From a checkpoint of a small transformer trained on Wikipedia: 111M tokens.
Each number is 500 + 40 x the weight over its row's rms, rounded and kept within 0 to 999. Layers, rows and columns count from 0. Numbers have three digits each. The size before them is the row's rms in percent of the matrix's.

# layer 3 MLP up, 768x96, rms 0.279, rows 627-660, columns 0-95
097:534436446527516554427521523487471515471578528573494458534422465478471526417494548467477468511580460546504586443504492536548461502531575469458511506459527446555455515557531472478513533512492456469483455560449530545474529497473502498454514507439457453480447517506530407464507508544503479487
123:525495505549477462480478403491466555548506490463477487512512496493511469503492431492572549478511537560488420534563427478438505559508537532549454497482594530436484504498371527472524482476511548507500556481521527447499464513444481550482456514459466585528513526502534514543495532536532455436
093:522464542515474557462507464493494509513487474557507482535511464516423499529507514519455558493556528527527496524560517456511525494552434444530470506528578514556600420458509484462488477535498514522480463434532442503525494466497516495558471602542456426517489471570479406457492487510592451512
118:479494489502520495440464504465469417513521524556573479538507502492518460562547490489508438487519482536507554443520524578512460520512471542446469482431507527512455447500494469461447578489534443533536603473498506468451541484533495451405526475427499451535412487475481500532524412460495519461
100:484500391510477462499502556432560503480554495508512477530469507531468493546473529537520496529538456473546522504510433574539495521500498460514487556454576536518541504556454472488499482492495463462517585519444533498454589507416518517552451479496519427522565417495500546498422474539496563451
114:582443557572463463532425521458491556487467417488498494457468432483552517470496577514524483460441456487456409545496514483452467474469518546517454514493490471457494541458546479576568516459468504500502564505520511530538463479479557451447514522561506491466490466496533472552517539498541453578
085:445514526513523569461478506498503498454548525527565500444477508449488526530451548554501437442472498499550470435536502509509508538571478538502504571521510542554440504448468475496518445508506440550461477498611466523512419486589504492489531499570531519553554551554441565481497493494549465457
094:568512533497451463515502535511486541500464521519419479446531504500410537527547510552491534549511494514509508504583463469538538483469576555478535458524521514530481486527525462442491484483436516469579501516536395462475535440484492509509538546527565472568527510575482572427429501526450547503
102:549467584533492501492500517527425500444497546490463558469481476490419428501498523548434469552520468510520481543500515483477469539518497417464510506546474482542556462569550521393497548488513560461547513462511518534456518542476545569533552549512499541545511564453468535456553511419520480512
093:432500512512441410388566516518492422500523534436585508532570508498496509486574545398601509496577492470493496551443480574466452534496508554529549505449504488532477487520504510503505540509437511526472501518510469449470514482546519468530464540491507515520508516493523534445555531479485482517
102:529491476481443476478460542478528417527504600484500484545504481487476481560544504487550394515391529487533477459479518534435563482472473482502458536559486465478479527504489491498551543575508590525473582486549539439471517533451448435464524495460476511505587516490462524510504489516495448497
113:480412451528492529454538517528484536515488384561451438514452488467503466474506497583464531466455495555515530488454518502477423481524579534506486496517568523436555478438473511547451494572484542494462430491491510543491462508446457531492460502520557505512472489513562507560590494527536542491
082:511473543487501490502525482460505505516575507500532513418536510550493465522499547500504475479459474459505501598593466527492544547468467456567492422476555485521486444458465544485507482548480491496560478407496568511536510455432467569497482538502578479502488513466449433572525478503572536429
102:468548521560537547475536540571480422495524567500514431489525426491486510447524497465505447492528542457491547510466490554452418493503507487498515486520480513551534446450464433436526522460501499525552482452546571514479527522497506470462473411446497414549471590447439494531529523527504493548
116:520477580458504514473536493559448447476487571546572493487536539479558516522427511428449517487499518487535488455550405559550476537528489488505483512551522583504526493479494468464500490489493571554463532428592473524484550462457519428499514463499540520547455528574505481477510539461539538545
108:486445514464518572485479465503479447463445475485548512480579502492523433540479597499458579514514485562527506488479434522446583462543521497505514528511527494517443520471486443469481457520542520438533467561496446473476486459583520502606482534459527553566518503579509488460452524542502476494
091:543481530440495513494582532465451456514497542519536543488484464518503468478553494473516488525486490566482535503504536513530526539420459476423528552452429466466456518436481524500491484389510547500502444561494559490443461592510558454544494552559542519491442508506528486480549493589437509516
100:483441540493545580515440568561512502424479451485576530528466476450496435450430559493534510517464534503501512487496497506492561482517522480584484548386527547519558506422487517457428475487496498483536506494497488479450480562455501479500511459480450467527510582516581450535489492543484522477
095:428530558575485509505570428452501506452478476510509428482508452455476482554374474560528549436532496513480466487557426457478502446543486469442570577444439518470506528513465471545505483520408444451470557526499477518521507520483470520485540494456454497491497517523522488543485492479500476514
107:517517585486535535490490505494550525477542516544452512491499470501501440465477488495545531471468474549560488564393534524398512498493452503499548447519474543519478510546448443478591492421501511505513500440445450506431542589495428526513441460505585527506479547484520514488449500472538525501
083:467503498534469430521413418477477514522548375533549508517505532492498545437529509458514473485510527491519488475511435479536478558476466539552501524462505496392458556502489455459552536507528532467451437489519495520497546466528438477481551487530538483579488487520514550426407528517462494532
101:473442500569498495450502540516516466466509474511513496513514456534534487509552501457506435482593436479428503463448504550489512458472484458504474483525529368559488447497512395551473482492478522489498482529457515453462577485489541545479487536442536491479526481448547428462557531513539423455
091:550570522529518446494550426474490517472512425479462511455494498488522499508465598496457518479540491526491534499454560544461405506473491521515568538484512423516430549544483436499486514555522568465431518478408469569554475442484479517485514494491461495564499523455542470465477525542558544487
096:546525471497489506571572509507555480443576512551567554507521470492457497459539381449556471495564479502569480480516495506438513464496517523541466493495498418484541533477511537498504429537536489474484475494477478495514549481551480497491501633470495511472461503445539517537482609487542497480
088:553477490555527448552415443479543505580538527534489418479541562518487509484551536438539505476443499461569489542523478519468465552453519514488504473489535441569545399486520460523513531559543459517485493514487553530517543485536573516495500527476462481540517441489548449479473513590516456457
073:529533478540419503506561568451485531509489514458409515534457526479436490464575468486543530551522472528531478497425444471486520471483568557462500542507469526476571452496562440452481525461422581508487472495479510464543467550525437453471533499491483502448488548513510539473483462496594540525
095:505449501560593543440452486463565531535483563483430474556519563543522513491524556560468476505551416455465459494453489540516470495474569547435473484514462559459491534498587455489523541501491517516548499510502551507493579472520478606523471460487503472560485497543489549524470514539496529482
104:567457547544536502517426535444515517535462472553444429496495494508504568506505495524512503535512501529436501469541524525523531514514450519451539557600502555456498549476480508454465514488459463530494480482590447509398514527442597471531544493526556461472555512439450525490509443528545527504
104:493564538456490505490428504472500478448499486531473515492462438553527547519536503453528460447404501490568475640510539495494501528452481521521424475418476453517521474455446443451564457565507507509477513479530495410465531495513476508502525419447551522526479512540478497499543444476505473489
102:478454549548487472467486479448497441501490496545469433515458501528505429434482567471519434461497471430436486467443540552501511529479507446410480490586502560432517480492486545446528569537491525467531450500493516490489546504454576447527566517537541432468470476497481547458450541510539535497
106:524509544496577579492532519511524483447524438481486454536535493507546497526603499528449515503469442403499465511476501521579493458490511556512487430486440651491408485471500537483467524483558540449575481480540545489470503525520528497530529499551506495565514504474508510534527503494516487461
095:507550497439557571549494501510476443498487500507533477503593467436438558461467508484512526472499481458467504547504537570374459526552439574491484461467421479527449520459499502463507469483502500467538522391414492572513507484503560512510501483483484443537547534500506477497539531489504538501
112:516534485501465477502492499568437521485475519455456431628439561530516492540555565435606532541445508520548511513499516572528512493507505488460514495509482582514589525474506542467518509528551481502538517461504513461477479416541559485530505569495519507549513512494462484538570430502527494501
083:478452521502473602479514518560504503522550543436502501551487481488464499553491448533580491516407478513553513480547515523498493534511460529502529596505493513553575479426436561510463511479498518460467557459476441469503513548498522583477452518457485505489593486549510541472495568492456522430
# layer 3 MLP down (transposed), 768x96, rms 0.272, rows 627-660, columns 0-95
095:522437505591561462514485504469517492463383471533486529498551515543550447500525496518552516440521487477549467474425492583476566576503504520523554535488490620502576481543507503541531492471525540541482475546500480487444472519522483454497566489537445499554523508509531592527529508490506512495
125:509488521574432447512469568525471476526473522522514500512536503486584542464551493503559480562476481451529517465497482478456525498503514471476453464480547473574501460522536559417442602509511540484440554431499480423522425419507495582506477466506527494545491482476551501495459520452510488432
090:524565484522481499472435489513476476443520443509486525513409547509542545493517461465495514517477549460444481585504582543483480469561471534471517403592513477455479490543505516511485447475534545498512504558513491505542492436505564540429480476495466503541437565480551512465438495414523462451
116:543496524542458447543516527563535508450508546469498486561435537504519441561456445476467521477414522507505524488532535562475435501424510480522477506445493591503547480546530467570485449477568497516465427518521533505514532440486470523522555449527535521498453524508495468481507588430440440476
114:563440563536489452550546539532496440490476378515477552503504534475532492523513514575529478487571468456491507493477474488514454521451447476539517456494546542456555483490473471531499560524490464498521545506477468481553528519578452407490498516592527405541493505407503496494487522473534529478
094:466542418513491559591505445475465542489526516499481460541437504537536464511562493507506552561548522584557590553555509461472504539468497496494522556516510563491540441495542543481432535550439494535527504498537446550500479465487540531441541512552515417522536516487500448449531473482541535522
101:581496515489563458431446465484515512501578536444526398534564432498480424468469510571525489498508510485522512508461537505488470472494563518498405478462484526495527471495513518457510475482520507438502457457543513544543556484482511437555523405577476485501525540539558484464439557482500528533
092:519493564499494511552468431463454482514468485507539489465434454541521492480486528508510476518458533497527544480529506476443361520573453528525499461497508429550473482547499517566442569478541457416473510558512493509536489499474544501563433530483477561492463505485456461594511414537503511508
113:482513508487430491550509476628479452531513488511496530496502487492581543590517513521461502545562520476463531536511492521504534535538468496521540444413569535536511512462517520454467574530526550516495392457535528538577455494501527539490505471466443500435478489513499520436525502583498489557
096:503514463555499502500488511456491451493474495443442593449455437505401534474481545443520470460513532503526547484525492496488541455507533442488475543506516459498495536506534515553521478480495489545562482523550548539476507492410563434485498438442560456542516543420524538564452450596492488466
103:438536439530532524529507531541518529548523432500533540492524473523519462538521445482472544476466507491517406499528497523571451541427562551528556589448492449464547545527518549558519550529518449503488534520513450493532522511501417498522544469543489468498498506420548526522403501493583490520
120:475487462473523519525517481495509507510412531533535514558540450515448458463468466582438444507451447484557498513462451547492514509474517565445566548441542466414543460511504524575490459547464507527484490483440492430471458522442439510471453476567507460467503528434553498567497506541473464534
079:477543531563421506520539551532407522540541523496497521545477513440492501500463472521486526585495501522476450440494514457532378472549512464529521498553445465516531544580493433521533534470534553487450497522550446506531486509511452438459521494576462484500491467513531472402481524460457518534
103:540552464507456505478474505507561492456555564443452577534493578479457575503525499489528548539497544456402552465514469544489518429471506451494568510510526439515529553440491489527525515501442472502545516461501499529563416463435500564497535486526525417506463511514516559516456551509503515453
108:496439533396496466531544407504523547413516419476518483521473506525547474509550489505557454529573500510493566498552526491526460557511485508498469514520538543467505535543584438496502444462504561437501515480433534512536563436578504441560504499455495536504553456498481515463465502490533518502
107:500496470466476581524532442534557462485442512466470462519532504421500511504508490528411426458481461504444502482569497518551553572514417506494499508464520516569472540507551576483523526425498450468505470510419488498508473496520516475506530510462511411533495502526529553442408458546439499475
080:398486534475540483467510489492492516533443496464457442552599510529426538520454507567512444519473407504581502503445519532482480519506483446502524437466470403533462464513476577456504502500467534499505530423520504486514404468530445515434514495482461522474498507499501474491469510510508420457
090:423540531520449480478503505502464492461410519487477525485563497475468525508531556554505526518501410533550476484425470516541435510495517498457540496426486525515575472444552488516457557522514427467545459433569487399526459518497448554510441481479513534535475549458458517474512527476441542472
100:487497557580478519435479476487453551488493530490445551546540541507566526449513520471547477455455500487484503437536549503523411444463512464509467533536479467597529575493570488570476439576539512471435538484457533504460529541495507524497497458467536469585440517530488467490480485472559466483
102:475494429557401598469493492491462519546439506520479503472440526482518476495481514444424514549458496514489480493530596485506445529520546433498541506477422484444498533474490479498519515546482541530470484530523508562574503446437440544465588510554504497514464462454487465454511437555519527474
074:418521524418555562529529465599473466481506564468479491493452488495431480527479537428479462498426438468457521506482544473434473486515473528409500476529481574584532487489443490469500555484502487511465478496544524534548458452551468448500541532499473548453560525530453513529554527517479524475
103:490444446506515503531533557516489505537493432499507490519455404548438546541427486544523535534481436550521498504529470451477550529538499498472490480529511502492506412499533614501514539537514518511542469483557498443527546474433524492553536537559543463490471415497430528556563487542554537526
098:513484469467497502450482535586531499523480446550450491533519482491515463520565575505544528499539494497524507488521495522460503572431470534444467519502550429394537585511508413515523541444537518437482509481469539567582507485458564525522498456506505498500483454507556554509479606504535514517
086:498444485519459504493506504449506506570545467495506506493514548542498505523553493471511585496576448457426555473459553437552519578472440490487533511497495564481512572498479564526536540442439489521552492550485574525546490477519482527510437472490498514400521428509457543536466405532505515519
068:444532529450520581479514484521428527522459494468498578497448499421551537521460543526520499536494538510471487535489506538414423475513412443521469481540517533499500524545479505510524536495515549520476577455504487402505529490492476462460537467506502483473478486537385464485572503421511476569
084:450507451500502496510510579531451458489511502461511527462494551461498563487569496530540534585466440504465535454530532494522545525474475543437537494493483441592435457551509539485422435504494492475580477531521527514481498526542504452494553427523504454476549462562534511602506486446510497562
097:367516548466509455510458458475471552485497535489475533568488477528455460464517449451525526522469507482414461528489492500501590523489522538484576524465510535582485459435454492471486501528485519491518485477543504502473459440481458449514466447495491475473506531528478481482478541487663485528
095:515468526525507539466476544518493567523610468483531525536504531491591561437465456520539496438543517460581514545463489537526479482527468532546445501474505457464548523502526515526546494462475525478517489570454518431555488485500505487507534438462440529468531549517542523626564478535517472553
096:552494566482516482540512433507509456452536565490497480502609471519533479483508400488402474469465517488465472506488438529507560407492519505507437539493537518618528528614536546480502500439498509508524518465487452469496486555520512483520461507466537563484474518503506474503450504474519555469
102:482507504503471476515420501492519497502581470472537447536468455447537505464528489497500482534543496524516472479445494454530480557473561473564510474498512487503347506506499544506444395432532493471473488538421516478520422499555517542466487464500517489477587515504491450506461540433414496493
111:547508479493528458495456497549514521536429413511496524483582505553483489519498553465489497440498505457503484469529624431490508523513495508577512473548480554515397506472516533505555474487464509450581502583504477494465535594434457436435517527509475471498504493537496517485525438523453482508
101:546429441502490502487509506505479576519485556505553473452534477513437520514498475509492463495536537444486584469485503537457539568518465470439491550522507509560446515510497485525484493455467472535521513462531457483542451459426536425411500512396514425537527518524582543563535495434468525533
110:460580449483528496573461454549508517519539466484527486531546432575525479466498503485466515549446517543528472479515485522492547537481446584485469432436504490477500497602556484483488460433541488516521491572516531522475455515519614505556426550453502449457491480468536455487485504460473505454
099:483537465509474464511422436524513494496580503512501490523502477504465420469515600529554510513494490495568483528475448516471496553399539482498512457519483521477476534492491557448453490455480501455466526506549570561428521488551525480490497596470504455531559389526471427464482522485447503517